Weights of a small transformer language model: 4 heads of 64, no biases in attention or MLP.
Each number is 500 + 25 x the weight over its row's rms, rounded and kept within 0 to 999. Layers, rows and columns count from 0. Numbers have three digits each. The size before them is the row's rms in percent of the matrix's.

# layer 3 attention key, 256x256, rms 0.0802, rows 240-255, columns 128-159
097:495524506488495512535497536451522526522528514441477534482488452474487554516479474484514472484521
102:512534480474487484481506533489520545528480507510513508461470539500526482486543501470477485528480
099:483480513504492458541521490525527497515506501538529510501504473496492547511490513480520520496476
105:483463505541513489537505508476482509490502488485531530525472468477502493479511508479493508470510
103:498518524501466486526515510482466439501516450484486480470516469472525498486530518490519526509519
103:465476507516484523487472467496484478443487476527492488450475475511531499535488541496504530462487
101:530502517483500506500466515509491526496467469472537508479492510555520519481531519512532511515470
101:544518507507482527499511535435510535498550450439507519524459513500485532477487526462515499512488
099:518488510482508476517474478495546475465483526504528528553501483477495529476473466505480551477477
100:539477501546478522484556525500466555487502466493476513510491513508499518544510501475548472502490
099:491534489448486486470486503522486533494487486474512502543497542500501531476507519520527520479504
099:529458512516457538518514560490475506548482447479495505509529490473469536505503491479500521500486
098:517523475525475505463512478503465499501455460531501515540473508466482497474471463502483514463492
102:510498526523474480489488481506503474536495490486508521475498502487460465496528486509536529510530
098:474512492496498524491518483510487450474449514484512512444518470507469481501479526471526555505469
096:539527511480505515500455483488526497521503525521486503521491540420545462523498521522505565488481
# layer 3 attention query, 256x256, rms 0.0791, rows 241-255, columns 128-159
099:504484474511491536472491489503483508511480475517521511527493489477508486560501486539508491484472
096:485515502511509500534479527500502515480511525472530489468470495489528462523484484499525469499522
108:449486494488480480519514478492516535486519512530499458526467489495507528480520521479550543498476
101:501518512507509500495460516500551485468471514505504514476543526502533509514541489485497544477487
103:503516491522510505427524502526509552515499494506529550502503479537466489459490504508477533535488
103:520497586503533463466465481489491506514529482513483538473523455513512506507502440501498472501505
104:480434479494521483486517540500504550477486543459514453492516484458481526539509496530522483500490
097:478543561468510518552525562461549479513482521524502492526509468518468488466511512509462487471504
099:526495549510506497508475500484526507501439497511467450491508455491538528540509447501580509538507
101:522452511495488477501465478512496496503501542522461543525485486511530484525514494541553477555502
101:471494539520449455473468500500541480504538531513460537516490490462500520467503529499519512495492
097:479482524465494481491494465512509500475462508535480508480500479509460494519469503468568527479506
097:550481525454523462536506514461489490457469439495490453508500517516541519501497503463467543499481
098:500507440485496510499489471477508483475510510454503498493506433523484499540499552462522507544444
098:487476511485532460489501490554501505488498535538463499479468513497473507476518466499481453506548
# layer 3 attention value, 256x256, rms 0.0721, rows 192-255, columns 128-159
106:491461468461463514470486533495530487507528500495506446506507512453485517497498465463528549437471
107:511512474458496497520483555502456478503473521466520463518522492505525521468493517486501455492453
107:520457524525497550488482510508504509519548530493557517512520518522497503487500540464551519524485
106:489522515464479510532546511494485524503524512528506470482493479490480508525510502510465484528491
102:506496478497518499490474490509479484516533527503511508516458488517469497517504528544502533477549
103:492529526512479490507510487493481528533494464502523467501529468466446511510500474482495535481498
109:475500466474474502542542528498493496479493483546490498463474502548496529506527510487517500526488
101:548516502518489506480542477531515479514505482504452502489550494493506577479483488476554465524497
099:517500489486512562485480512512467503498509482537491535528475494545520514497487515477492523483527
108:483489501520425491468489466497512476495472549505514519474457490494539508473475513525492490522521
103:473503516496458523492491526498535521504530496503462484497482502491507499501517480545499512516541
102:466529497517504526508489486441480497477523506525493478483502509484479496480509460468494505511473
103:532517492477499518496503493478469474502495491467488499529493542521488501518495522549503478475530
106:515488472515471502479527458508480492466521506493508489479505516477509544478570517484486504497466
100:507486496527487494491530515471487500491495513504483497485503558492459515471513491494446513502513
109:510525500519485492484530553546473516538502515519514487512536507507525524491492483452505504496503
102:509457514551488490510481499542538467507504495491543503525487532558536500492528512489477527489492
101:471505461523480465518522533494507491480505520464540492513540512479464516508518523532477511473454
100:492507495533470470479472519500501520525505523515499491441506535499504490489460452523486466539499
102:509515476509492510499529497498530499504536500476534458523520525509536503478507548535502509490458
103:471457484468553470456509471466511520534491520525487528498479523492485479522545543544530465514476
105:485543550578517499498492519453465471471516483499530483511489506518532490535508520548516504508522
099:538502527535507506504518518512485471533556462539481492514504520494469523489463490470501529471478
098:484485527483462469478508509524508498526555475491504460527470503518505502500481537540514530481480
099:542487543518516536520473521483516514530500528502482524510494490485489508531497470481503465503497
111:479557509493480503506518538533494483471493528527501494473521486523518533502487507549513474486525
104:469491544513529490524486524479488498497509499507535477493512547490479519471504513515513489503493
108:490537469505488495459498468516522443507503502504531491453472517470437498521509518486562520515465
101:518522519496475488461520455516537527494542474509517475504476524512509488512512479505454512494522
098:486498509524522517468509478470488583483482514451474503503526493493478471487505499463495463482470
105:498498541546537469460489450472503516477502536493501469466479425525537495503497501527522477497532
102:547534556532477516507496515535505477449462492509487510494498544490460507470507527459518521484502
115:510497480444505481474491514507470535543474545554528474505550486498517482498540510529516506495504
104:501494486464485522514512516498501536439502505498492467513527534525481501482492499440497482467526
101:488508478474536517545534531490512515552506515499473518497477468469495491475527498511485467496533
105:472447511536502528493464522512487476523495483502540496475494582522522474469520497492496505484492
109:522521530476529497502480519514490519461529499499502512512448507483500503557489488489532548475505
104:500506520490468502453508449502473457492496506497475530511533497480520469519524543558469499505501
100:497485512518485553499521553518506510491502491525485502484517529461442500527507460460474518483490
097:499506548481484463496491487485492483517487506447505504472458483477480503463487472498520469516497
104:562450501511464474478509500532485514482479472484534489451508510473490533502502520487536478495448
102:523486487477509511492552505469537498452473527448506543523545484549521495489482493521462510506502
105:560504480505521539516528523482528518502476506524528475522510496447508468504482502499482505469472
102:483520508532475519510484453487456488497493495502536497547511532504518536502516492508487480508539
105:488520513530489507474531502485493490492493503543472527477525518510469522495497497505512495533517
111:526544496491509507500496556468507500532481488497473479515543483477529485483449487456452530491543
103:477518507493507507510509490482479524479495502477508512484518518549494468517512488493529528501509
112:514503487517510493520500464497537486498475513508473482522465502486534487460476487550506559496498
108:533493520499489505536508491508469464481548461529505483511454512494525449500501489542466537467447
101:540505454504541471528504524538523493500483512481490536484487503487488499536489522525501461504483
104:476526498481519514495456475497484494539500491505521511513505474537532510460501465508504530477468
100:490520505514506475436496536481497511511500461504467512514457511479456518460521513512502478504517
107:501442471520487471489489535494479515502515553527516509542502527480485472469483528496488438485480
097:472507515545531524421532478542515524526517545526506472485553479529419503481503463532490539481502
106:479482495459510493446489487487513507515495502478475532478510508449542495533503459494495480449518
105:503539496464473517500507533547488509513524449524505496529484488513480535524476475486475510478477
107:516464548492486538518472515478482463510476510457502477519494489515502524486540460487503482521518
111:526485526444507532498525510518507488515530530517490508513470486507552506522508486538525578492488
103:512475486517501499497527496473511486535500468509467458505498531489516448546497473473494511493515
096:506531482521490519504503497465502509496455522508494483525454489470494500510454514512526505506454
102:525506494503530496486447508490489447523483472518484462498538497502498552499466484508520510480435
110:468480543548487520499522491505510480532492522487520516519480490533519509548450544514526460551523
104:521481487518494510493484490516530476509491541505460453479482522530486502516494496527465516505486
104:529436518486471560505491494498521462496488524472492447523519459483475542550484534434501505518469
# layer 3 attention output (transposed), 256x256, rms 0.0968, rows 192-255, columns 128-159
101:493467493465498490478491493505502526471521510538517473516513441478500484497483467499510582509554
109:488508472513513496531490543505479523489516508463507500512518474504510556505500488445520482459542
113:520499522483510520484501461493500503514518512460559553520535517509505499513496487502487533491493
105:459562440508512482505503510532486529523534558513488502503512454527496539454513496525492492516461
105:458497514488488482509501478493497484513520534485538512509512456532456536508525489502509472484479
104:487498538504500514463490541463493509507468488491522490489488489510512538476481500481532486522507
107:532502509490534494475537511522507493473521496509481475506501484577549492518523505489505486475528
102:502510517479518513484515466521532468491521471505460513550490488515520574477472502508518490478512
098:504484511481453527518511542463505476495495504484501521522521485554493505539495486518480493511504
107:464498512490482486490514502527537506454488522505502484467476521522460500554463505514511479480536
105:500494466500483473518456533471494490472516540509519508517486516438473523471496495517549518507498
104:481506519537502485475494556467486506482545561473492462527479513502536490510500522520514466487530
099:475517502542525507500509508518475538486473483485472489501458487485497505497519524533505502525567
104:495509496473492542497517429499520512487461529508503479474547552507488441499555501495456524495526
100:494534499489509486471487512498500518502509471497508509523547521481415469493507534458467500478492
107:485482539505520536479507518519491504493533451510489499497551484487500552487496481424489515512499
102:516489537540503458449466498511515496490490512466539502542522499542513519524522486496463480483514
100:509467458485550509498500512484498491489511538513468532533507491464441534519512497489516436489496
100:510477487527520510499491529502467543524493467521511441481536496494558496502495508513540503463485
106:500515493519476494485487481470505485540531499510459455501522482532468523475489488501475515557488
104:549527517534513478529521494515505524461513512495489494497484475491474504562527479481520502528481
106:457514506501531513461507497495501519471543499487503503488547493518510500518523538505491457507537
100:509513510549456500463560543500497494511526482528507481481474490499499509510515538496475507532492
098:469500494490477518487531471506475485519478503484555474482527530488447475513525492479487456496487
097:480503503494509494516469508530533568515507548515467483502502499551539523501508500526487490481492
109:509510457483499484540475463498529492477532510490468519480515490450462493481507546493506510494504
105:508532533526486472503504484545474444550526513467511483514482523504491483456507519507516471506540
113:494501498495461499470462514519505535445472484541453453484457515450528524547487525585542524496511
101:470546542553500461466507473505479518468485511525510474470516528505513498503513494477429463466487
101:483464492550515472503480548512496523522516477515489486510518538545510495502488502532486521511472
106:506490523507489486480507476448496500505484461532493518495461487463514510511525465504524510536556
100:539527497493495484529501518496487473435534499533531479475470512530494487486512501490488500482518
111:512489519496529500466480445491536498496492527527506515487549531497497493494505461520538534497511
107:488472544477471486557515487473487504501518493451537506495533546479480544497545505487478511484495
103:528530492465500551527542526487493553532492505447473493531517512490478488483489488554495508500512
107:522477506521462495505501519503514481489486435520479515509494514469529450479525513492469538489496
105:537499519495487526546509520507535483451510478487493499521497526471499510515514496501480488518487
103:524518487490505493498491503517534517496495512450475464518562472480521484524489534535461467515523
101:504517471470504510448503507448504478540465517510498550498470485509471484512509521516515489473502
096:509542495476480475494468484499515514494463536510515540497484530502510476444492463522499498492465
104:492496532516480497464538486483465460482488468505470509488533511471515476485529517492549500480451
100:506472515495516441484546462463525555554495517491498507494501485484527500493453527486520493501505
104:529506512487511501507530561528502478507485508543540553501521496467475467491488470493470488525508
105:492498515498526494516525498485521522472533492510498471501506492492511486545514491499492483519503
108:496536470523505483495504499458482491516486537508467499505485507492460524530491507490484547489502
110:477496492505551505501501498446490489516507543521465510562481488530540480507465489493480518555503
105:463469513527526490520488462531559475443459499485506525480524526498524516441492470486544520509524
108:517511507516479524531509502563484506491475528489455480488484534504483490536555518503493486481493
105:492517499499447492504526498461512486489539520513527536464475512472488496508460481504450497483484
101:535478504498515485456469510496473514485493477475509507498474507437534446518518501463504495513548
106:491504450471474514524440482476483487501512478499522495564518499508457485511507493458502492517498
096:506496494528499524512496487459491461516480492528461483461529477517480468479514463474464428544554
106:510491498494493498483479479462523485487494510535486469499507503525482459529461492459455463495437
097:488507527482532500506497496541461490523468513493510497475538427484504520464523496498481503492485
104:482496484469522523472503460489506462500502462525501527509519472445519487552510479509487485462552
102:504527549504503508505501498503490494488538499536500532526513502533490490463468509486493485481485
109:534487500473491559497509507513493496501480516496464459484514455550517538455493489474466483466492
112:516483525474486511460528543505485492525464534475503513509515511524479531524488498467515505486500
105:557487497524478494492492525485492460560464505524508524514470496504526488533542509475530498503449
095:508508465514481534481470487503475492515460513474524486519459516509483519548499540513513464521500
101:511530484486477510500459478440490486473480482543503467511500455505525472503476493509489514519546
107:502488503479510503481501479534515484550494506505502523521483470502529538506492502448507467502526
101:522494484469514487483497499558520480530489505510497501505464534538509515480534487530470527484515
107:475476490511517503489529509551508520483482541443535501542492485520492511478535565497516501504502
# layer 3 MLP gate, 704x256, rms 0.0909, rows 0-83, columns 128-159
103:511489502481484506544492510529508507436473488505485499489466499531474520506530462497500520533500
095:522498513476486495531507532500489508526507532527534515537487548532549548483466483523496481508498
097:523506493475516481497532540511492491517524483485536515514502466530482518446490508510457466503476
099:505491455571536519439503473548503478496516445497559488554519541511537525478458517517472528471537
095:508522438464498499504482533543485489541500536561486478500471537492474478537529495535523515502502
118:494530513460465456487481532489532565495500497529497474482488480503546504490514525471518464523466
093:502506516473508478428485483478513511496535509510484505460480491502466562505463508500549505479513
105:485473537504524486458485539511483487522513479472484506518512552518564545507491530457503480530550
096:491500519499515471484536487497483487489545487504507519511500526510479501453526508509496525500490
099:545503478495505478483522512486463493483495526508471523483507504470489512511474469529503502493495
099:521517492495544501435484518499518520509489495471547477511519511458485513474508467499510489513494
102:501495494518493471519483461480503515482508544535450479525563518497481558455500512482528523519519
093:478513500505497499499484560508464520505482544501487506481441520482479497501508475515521458480511
098:529536511523498513483494538526533556536501479524540488460521470517474487467495496495494520542469
098:489506479502476502572482523511504468471501506495508496514494487485479463511488469444435477497531
105:528495553519554525503467491530456540551471473495502546437468503520483498482475520490483487511454
100:484467484510464518547516501560493476459475525558501487473470505503486534468529509475519507506500
105:530520509518490492466524501519525524520538505464477484460486519481526521497464560519496528460505
092:497519514499514536498515545489498471506459445432505473494538510482524508502487460506520463490542
101:489474483530524526502476498495501535491502465510494480501447524515518477511517546518510526514497
102:504507496495506483471478496459535567542499478466468478514485459527488522503506499444489443498509
102:470424508493477510512540472534467475462492564473522481506515514532479493528497540476503483485472
096:446487527473484516465515509473488497516521479460526520526481458501509496455536512502495491498477
103:523489514472500461507492530547530488522499520492530487462494514502476485467509475501519509497531
095:531477441498505461510479511479507503500525532471486579529530503528540520497512484515515529504512
095:550485487516483461496489502559547530487505488492479558487511516546486560474483506512528492517525
090:516503504531501521473515523525507542495485501475463543473473524500525542458503544504530511490518
093:499476485548511545499526463504490501523510460518503501566450475480486531507482482530467503533497
103:479540495494518489522497495489470521487501540460499480470500510529458503514489504487516518508494
089:448471463493471492504487574458544493521511459532539513530499533488513497454507508522478506497510
110:519580506528520516514484515497493529546525554517490539511546504500483504493493491516510467507485
098:509493501500526484544459487467501480452488531542516461488472488526459494446508507444528530510510
100:499553516427496520455552459478485547516481501491470501479497543543498504458501508534500487489495
102:475468479505519524513475498506466489512488475495505497538468534506543498456535452491470545530510
095:513499517520526513488505487519476523484505496465508518528462458483495494504500542485514516491518
104:544522460548509526478495502501471523462463515502467472522466503517516568491512502541494496547475
100:504501524496521467464511527499509494509479491494507515495498465492465491489528521460519474520449
102:504518494523534518503467490510485447504521540518521536488503478488504501433498502515536500489511
101:483534543511480497531494516497518502539481512519475539474522516526527509496485547526534479487520
102:498480520499460500514496491513468503484505475562506467498507491526500529530506493481514507467512
103:494498495477509504490508488511540488508480502497479552510470483524469520469496469535502512511516
095:505463535533526515480483450486501523445496513495449475470470484498520477518447450502522491492485
102:478531483470478483514495485457469515486466500471524495537502529495502476491537521532523508449468
096:527507505493470490450502492537508533485491531508439503483481519446485495518459507511546497436535
101:485521503514491539520497520507514512505507484484510495509491508483487475509529510459494460485468
099:473490519558494503542519531526493472509498539467525503491492522512533473507484475524515518488500
107:551485476496458539491491526491503530465505482495513512502488484550464482540553494503493487487530
109:485516497491471529485520499487506499489504517513517544552518515530511486469471550566515481523498
095:503488529477449536481515517483550525494503485499501461515508508502458479470468526484536523468458
099:520514488454511536491511506491522534514459519523460517503481525517520515474464474500506497506510
099:502491531510514486464487523507471488501471461494511504501495486525520527480518487516463514526503
107:452481517505501515483522497496510466496525513480462469485517488469496516520501539490485496520523
097:478508555481484486578495484450526491523507500529459489544510504528469498467496534466487487482486
102:471528511573533467480502459498471512507506467468524480503544518513528517500529473539487510485551
099:510504519488502479455480561467511479574504515471522496469486492507494486505519481509467498458512
102:509494546524506507477488526507500499501543490533490513483505542481476512501465488519522497476468
101:531526526523519516484512529493484515506507537499536471532512536501498492429509535469469500489475
089:495542487498489530544508494500484447500501471459475479493511468515461464482460515502523458493527
103:495530519497464526508431528509526476504444487522529472513498504475473495477477512484465515517502
096:463517524538458491543471495539512472485462512505491479496470474495508517522494503509570520505484
099:484508516474511503494494483493502453521515499520539463464497487488496473492501506485476521513521
088:482505517457502469513452507499560465565468501498449513493504470485465468512533452475504504512489
110:512539490488503492452476494469538460542516481490501491515445522494491532483491480505502477469509
101:481505495468505459515490547492466498544490516532521517482553533483461515435494463526505421478538
102:469504523491534514494516487523517495530510483491492525511533526521494501521471494530499519450466
101:524467492482483515512512495550507492503524506546518510471459502477490523504531508457500469466518
105:467502468478481461470539503530515452516489520477497510483542497494477495494571503532507497451477
097:489482499452521504496526463493462482499503537482508478496541511480509492552472466486536494512513
098:534496517487509482482499510525544484459519514482512489483481510501497485512486465486479461519483
088:509423522481491509505557559463468496458544473496515498514550482498506554492530480471467506478498
099:515493493500510516494465510514493504539499551503526454528461511525473493494486497519467504550463
095:485512467451536489539530516496490477527450476443499515489446551513508474538467478494494498480518
104:517474429498524487502507513501504533518506523485504511478510505498520527501525478485483492527467
095:527496506478509507510490476509550490502488504502519539489500519480472517480492504490495509495465
095:509476498493516489507538460493467527453487472512574477521535509497471481546507553487501510488496
100:508504484554507533519522472544551488520543465474488470538527549452504515527514482530509496475505
101:519539530489544477515492531466481442490477564534507534461501530508556508460532543478462517519509
100:524524488467498518509490510477482494496491489516501479487501490488508487493518522507487511524489
096:520470464470486443507499533531460512536547474498484529507537522497497478509498526510481514485474
100:482484487499512533555454532515501527485566521511477490519486487481516523456471479497498503510496
102:479502511499500539518469571528512498513509509495506466518519479491475472497492467479496498486443
101:539496484481497492505521446512493482484477492515485476544489485515498507530501574503566495456511
096:461490503503523502521495491498494452520540506516541512527514529463499496521516470514501472503486
091:518509473507489505476494513512535532520486501491484562511493493509478536491493492517498490484466
# layer 3 MLP up, 704x256, rms 0.09, rows 0-83, columns 128-159
101:509555498466524501518518469512543476512512488464475502480515492497484463480502484476493467520492
099:507529485478518472506457499468508484456500505481503549485495488518499515528466524493471531447476
096:489499539577483464502488509498524493487449458496491500505503500507443498480527502524489511483531
114:470479539479527516494485476455487487480475477492489498542477517533513471520486471521481491505497
098:527445558547464490467484510527459465517481501547517527506464491491473467481452503495524458500515
100:535485548552488511500487457470476499492510512473505495468514524511487517469499488519495510539501
100:493474461484475510514492525529502502519533508529528496539485519493513480497466507543487503475538
100:549521491488480469510525465508499521472518477535470490466524518550507509548528499510495525469488
095:497563483521523515489473518513499505477477495506495508515493510513509479457507487487522562485468
101:506519458515503488497485483515538465487467513516520484541487509484499472507464478469528529532502
095:458446500518539505466459516523481493477525496486507488516468463481504520438545525474485525540518
103:498515505520498477489497533514492499498482465542516526510533518486505495487524491506472524474509
093:492487512479498513500458509514431505474485487503485497538449497501527524485537504522497451476516
104:489510540481522525505435524493520511479464521532520523530473523479488502513494526500535519469555
103:530489464467512501525484444481455496498514476482479523469504467489506477509530489477506513484485
101:523521507535480507513541533496490541512451461505491491481504491541482505501490485480466551503529
090:489474511507511488468522510524527472461484534541500492465507454521502490493507506418501448468524
105:526507477505449546502513483463473491527465473531512491546466474497499489500508453450492469552502
091:514518521473506515497525549508431513534460451504512487526534531518499458480486524455527470489524
103:509530487524481491520488480475500458477513559493467447513517448528534488498472528483464517511497
106:524511467546482542488430486509520468528520496494525503516512518488503521466478547448552496503524
099:520501493448518528474519517527466519491528502519510485529512519497521511549514501549470455479497
099:536493467475530475537494507489506535527524494520462537462495527490454501523494481500545531526517
097:442541507532549511471485512515514492478520487503500480513503497500497488505513483488476529523523
108:483493452514505513533517522484500517488478509539554481482519548530484501513504524507443507479501
106:463507503513513465481477491500501486519537509476506492440495525533529503515518492540577537489535
094:497539488456459502506443465490481491513506479489504476536477510507536487518470528536535503524493
101:519471525484507487531497514478487496564478482500505468513481515558500503532498541520534548484498
095:552498530506498462513496510491523533495514534528514508477464468529463504536520530523492477496510
097:473506495515516511498524500513512494513490463520514502484477503505489483496544460460505515562454
107:519533500505512497481530507494512496473461475530505500495465503511468543472474513490473485523503
097:473501495460541514528475493507505516520495496462465472526500480503507496438478502514525464460465
103:479470497508499487470530493496453486496481471510554507473547473453560471500547517450484523501536
100:510515508482528460485509528457518519464491464494502463502455486466522529523487523541467476487484
107:516525505497515470479509489509476459508494502485527535479493511540487502471527477528500522492494
107:495523558493500503514540541534487499522529474501489518527510520495491517489557505515502532504486
101:520505524499499487493488555480514531460504508507513499532512490502485513460503441471521537512464
101:499492465513485526510492502515491456493499526462482493478472470466502537466495486516513498489481
097:491503479484485476491518464496508493483505487522461511491507515541529495512499510442501469552549
098:518463525571510506482473517453511500497508511502542504530514517508489540444503486541548529476540
096:508485498495470491512487505495506448481526523518540492467458522482483487527495516481474503514515
089:459478493498523493502507459543471517536475500515491508485502501519517502498490482451488455534446
098:552534478510473494452468546453508528503527500523527474450472502528515491498452495510516520479493
107:513504516510470503499480471526433492471508502490488510455507474492467474482525513498472532506499
102:477507469492461505458506550502465486474502511476521507508477531491500527460497489481525512527491
109:505521499506451482508494485480525519519498480494476512501517468553492507557470485498445475509494
103:505469463514499490483501480521498479507553473511508488498526480501507499476518468493465486509511
105:534530498484509481512476500477521477494505479519472490511543496519494496470525520515500529492502
100:527513472493481534508494530512446476522499465500480492534516501508503466480492522516525520524472
096:476492485461473561525497527470479477505486524474512537544476474521508507509494502508533494502485
094:518546486522509514541487510568479506486538522492502502516490491487526462509518524468525497481509
107:489463480484500498490518514512497549501520514520511452468496515502494521448483528472489525507506
096:469459463490492480473555525499484481502463472489496485472519476476507499555482466485501537515503
096:499522509468501521489492473504503506532535480483480458425484509482483503548487496469509511498465
101:451494498481439522528477488514492531483501503533481524505553579494506484505564477461496492508522
100:499500486513512513486524494538502500546466528509519526545491527498480480449514506505458514491465
109:436500492481464488501486529496528479456501510526512486548506506498470481455507466503468507510496
090:469518505486512533510521492504494508466470484513476514507497464486471510485469493503506477515544
106:512520534556479521479443531535506492512543567528518501456488532535500508502535476536536486491497
091:468547515470498497445486457487482496526460512518490495518441485514536508524476505486518510454477
104:488512506483501460470464507471493502454533482505526489453520486504479471464487534512492507505497
100:535505457541497522445520486534465529516536477510482489478490513513539547474461542508500465497490
116:481523490481517536501529497479454487492497491493514504489460476520511503476503537493511468505522
101:524513517518506485480466518509502548481506486526504476486503492553490499514506527456464482529473
095:474476554514513534547529542518497491447531461475535492540503483452480523471471512525491500503514
097:447541442531439523515466486488512534497507452482490537515497491538445496493501507457441501517507
101:494491510460502515517546483558480460503505502469509527491499489503488476475489501547481516531499
099:511438478516488506516498551485495451489520500477520548514499491530488444466532506503473518525543
105:515508521481524520524514508518520520500516525459475458488547523525434489529533510486525494483459
093:443488537506476495480529505477504476520457472528505497514532484526506517474506495504483521503520
097:463505521473527495485479477487482521488531545446526532476531511477476507473513533459529496516510
103:439500487494467474548454487518482510481474541471492516468483469527475513492466497554503488509486
092:490483461563510502523534518537495479522515489508510475494510483457520522455528477469478537482479
101:464472503497513468512499488531507535507529507518489510520542516507486510503471477520485508499546
101:539496514482478504522506443489502534470527521527492499498509543484539512506463511516450505509494
099:491480498548496487480474531495480460556470536498499502490465476540468497534480535515496500516484
095:550548502509492527523473488498489499516502519533476478503486523474526464476499489514474505501469
107:533496486470502463496521490511511524461530482484501486508509481474534499523532525544496490494509
102:517483494515491504511478470503459510511457490502486489441483518519523480546498475482485462471502
097:478468486487551519501484523510505462463501500477500532527495505512511525495497468509500490499506
096:471480497482491515497473507528445546537490504514489524507481528524446474539478519537501465479536
110:493452525476463518480505499508514457485512451464488512460539524479495506499502482488499470476525
105:498464525536516447493482478494516510532487470462497511486471449499475485523490482445463505436506
096:501491511488539472489503459498492456521481473489553465461512498469478463508515530457484507523523
# layer 3 MLP down (transposed), 704x256, rms 0.249, rows 0-83, columns 128-159
100:489501514498505506490499508550509483475462524509502477458443460484535546526503533485483491493485
095:470485448499482519517478487485522537507489473509501509481532474513488519495524496482487491461505
096:484501550482482508467483485491515515476474511518493459470510532499509521507475488516497491450483
111:502507447530467533492525472489491488521496499523468491508498448522493484503493485515498486504555
098:524488443532530506540500483538509499496528452497489479471498473517455470510497484534473477501484
106:529496512477484558506501520511543477470482529516501493474472494483531506510460512518475518490501
096:540517511511499471487519462507490455497523502478466473492484468482512534510527520486510494496484
105:528498489505489484487515511520470500534470505466549460481542475466482494511510464501483487514469
098:490462474517475474508491500490482498494527519517519488530495484495529477520469531526509513497536
102:550505514509457493524531492520528516493508476486485549424504507465507509486549548536509476500447
102:518484500527498515534492504501475486489483507530538459595521479460507473509484504534511516533526
098:486519454486524494524494521498510518503516505527497508517513541496521551529488504486543491484487
096:513537540464486503496459512500484523497463524518436485470503513492496518535531474491526496502503
101:510493516486454548524530481505472471536506506483491510511463539502509467527527478481510501494442
101:542486496471493535476511470537497512509491517479511535480553476459522441445537500492496471479488
099:506486491475521511515469478522482494483493533507485509471509496464502543465502509500551494505509
099:482498492482522474464513523499493471481555501474459534494502531497517534530536492477482501529516
105:507536491549493524539482467475496506476494486457522496501459547500492504470492521476523520506527
095:501495498479527501514504515483496509503463505447505464490510495438510504495490502534505490477536
098:492465550503507512532472494515487501492461457492498489513477488455510509525522525507509505484504
099:479465487539494493535509534500500451479499530481483472551451520530492468491482534467490487487517
100:476488506491478495485509487516518487497517499501450477510499522500478498488484529505525497515540
100:509509504508469494465508494465512473500452492454538512511515487523523482497505493489457493484498
100:523492520527489503464500497525520453510509515524477507458478524504503503545517470511461504548474
102:525467552519525481500537487501506475538521482466519544511479451462543483417476562479503498462450
101:491496466518530487512523496522492530502500507489495476536496477476522439524509520507481506546500
093:472501483497503493567515551531469487523465530476533481504505463513502493479544477485464519474474
093:492486462528503461513490474552525519481493565520512517459500445540504489493520478472514531487467
095:470454527488518507542481436482539487495497506474468505488555488518534449551508480487583554545510
094:498492512469446459499492456478505490449518522495466449495513480566494510552532522456528536477510
104:522496493514478491522503544488514522526501510526525486510482507488462495489490510500482515516488
101:514518522521486527496506526517515505504498444525526546522511506476478489568500517540481538509502
099:460541494495516515505482444451531506491501532474471529490504508522480520479418504481532541494472
109:473498459477491497510487532495505526490479465469501489481494518513512489491471474512467539505543
103:498500445495495436461522490472476497484518493506510534489496487506495465501562518521528521490497
102:492473549459496503483508539493442502520474523464533480494495528502502499501520498459493512492499
096:489483524478496496475452436471465523503502463579516489497501519530483472499508543490475492499516
102:490480520455488516504524510458511454467533512474532517490503512502520469489478555498522511524512
100:513485525560525557514512522515489491449473465491505514497493491480489501482546460471475519478485
101:519526492493515488477495504454469499516496490523498467494467529476500488487499489513491471467469
095:485472498475518489479539480514533483464492515535494510489469487504504507497524452452541499517502
090:508503515468496542468476511480501465542492479519475479445508501503492520483503512506501502474499
098:491479501503519537484511494505496524503479535480534490498543511515469514502493490485486501484484
104:481504506506555504518492490494532525506487498515502512538508517505514488482470492497511496480519
101:491451508449538490480516519481490505456542512511517484509489494508484507473560502486494481531508
107:497495549491513509505499532485466496527498537486509489488475514496502489482471506536493477492479
101:501493537492498483524496526490462496525497448476486464479536504512504494543505506504484550532552
109:518517493519517516474531547527522524489507525481544476450501475483506486494518460447531503528467
096:508442498483488487484472471534481506498505471431461524523532478505501531498521511486500510536468
097:457482474545503531539457516462485478500492500475496477574519486511525465515500514534538533476506
096:455506475557494524502482479518471531541469537493519526481511491507513491519483510518521494482501
104:471546456473458462507471523535504540499542501468513477505511532488507533489453515494514456455493
099:482521513488496483507493520483494494509493515511512505472483488507500490516492505443482460519484
101:455480465506512527556486545490495507516497530547489521474528476507470457499492464528482464506501
100:439526458490466492510504494453532539526487509491492539492497506522483509523482464495474478521543
104:498499519527489538476490530512536489464495512535543469503516492501507465514466514508526502513499
101:499570485510503484471496505515523500468497512535481498522507478505489463506458510521533471492517
092:451516489521490486561461486502491484500528470488441522434510505475466522474507495500552471514478
106:478480530482494491470535526481477544466518459489500488497465484510509510532505518534462502492442
095:485520502475496460515436485535493480516472508555496448466467538491453542505472527515537544500497
103:489503464519484472513502512464463501505509472529465485487526558523522490473501498508493484540552
099:510497498518512462553510511488504481477429500482506533498523502508458512506496522466522556500523
108:523491503467443516467470426480459490497502501505527543490521549477472515447469520542435507516569
101:475538498472478488487472527483527522559506507496471491488502488585526521494471499509527455511484
094:498498475477500502446510490479505497514460459484465516452479511512482510523482501550460516502466
101:493503494530512511521452489496491492499482488467511490513486461544499481454487494510502502483481
096:477511518479498469508523518445473541498483477533511496475473521516548502525485512480513502496493
092:501497473559527502509502534507507496533479522541509474517477499482509565487546474555504449542523
102:530507496462536470529514495497487520480550487487489502525480544492496478520472462434479529482491
093:464487482484502497514508496447500481533502475495509508510532525508489514472493520491502512499520
101:497543507506487502524511509488508491443480526528537500486509536505451487473467500530493472479465
096:574511527501483508452491484497521509541520523481507498480546501515484531468496500482495474497469
094:504500476504461505512464473526513535538491498504449479472486497508540512531509523533489498448465
097:512527463515488557524536525487478504492477480526531534484492491535511524476499510524508500447517
100:495512531503470508488493523454488503534503491510445452499514527518494443466512470468495473501475
097:494493520489488484486471490485466514425490548555449501475483448505501527514505493520478500540499
103:501513537516546503536516539497512537470519546503527480511483494514488501518524509498486524542504
099:465498511536495510535489505490507477523509506511529485476474470496538545550522506507536461567474
101:501484454485523494452521551507440527518527555490543520502527523486511487486510515500486506488514
101:481476496515489512537518493516477472544475464506508543503447508492462510506508486498529509498522
101:554494519488506421495518501467500503490498527511473516468511502500513540508524510533447488516517
102:524515484510548499500491479508485518544497545483498493524499529601527492454520509484496533498476
101:511502503510491509507461520523508450497507517490503549511591529449514459553499467489486478475530
093:542512482497499499526518526490533485479497483477478565542514500507492495463481474486479460491486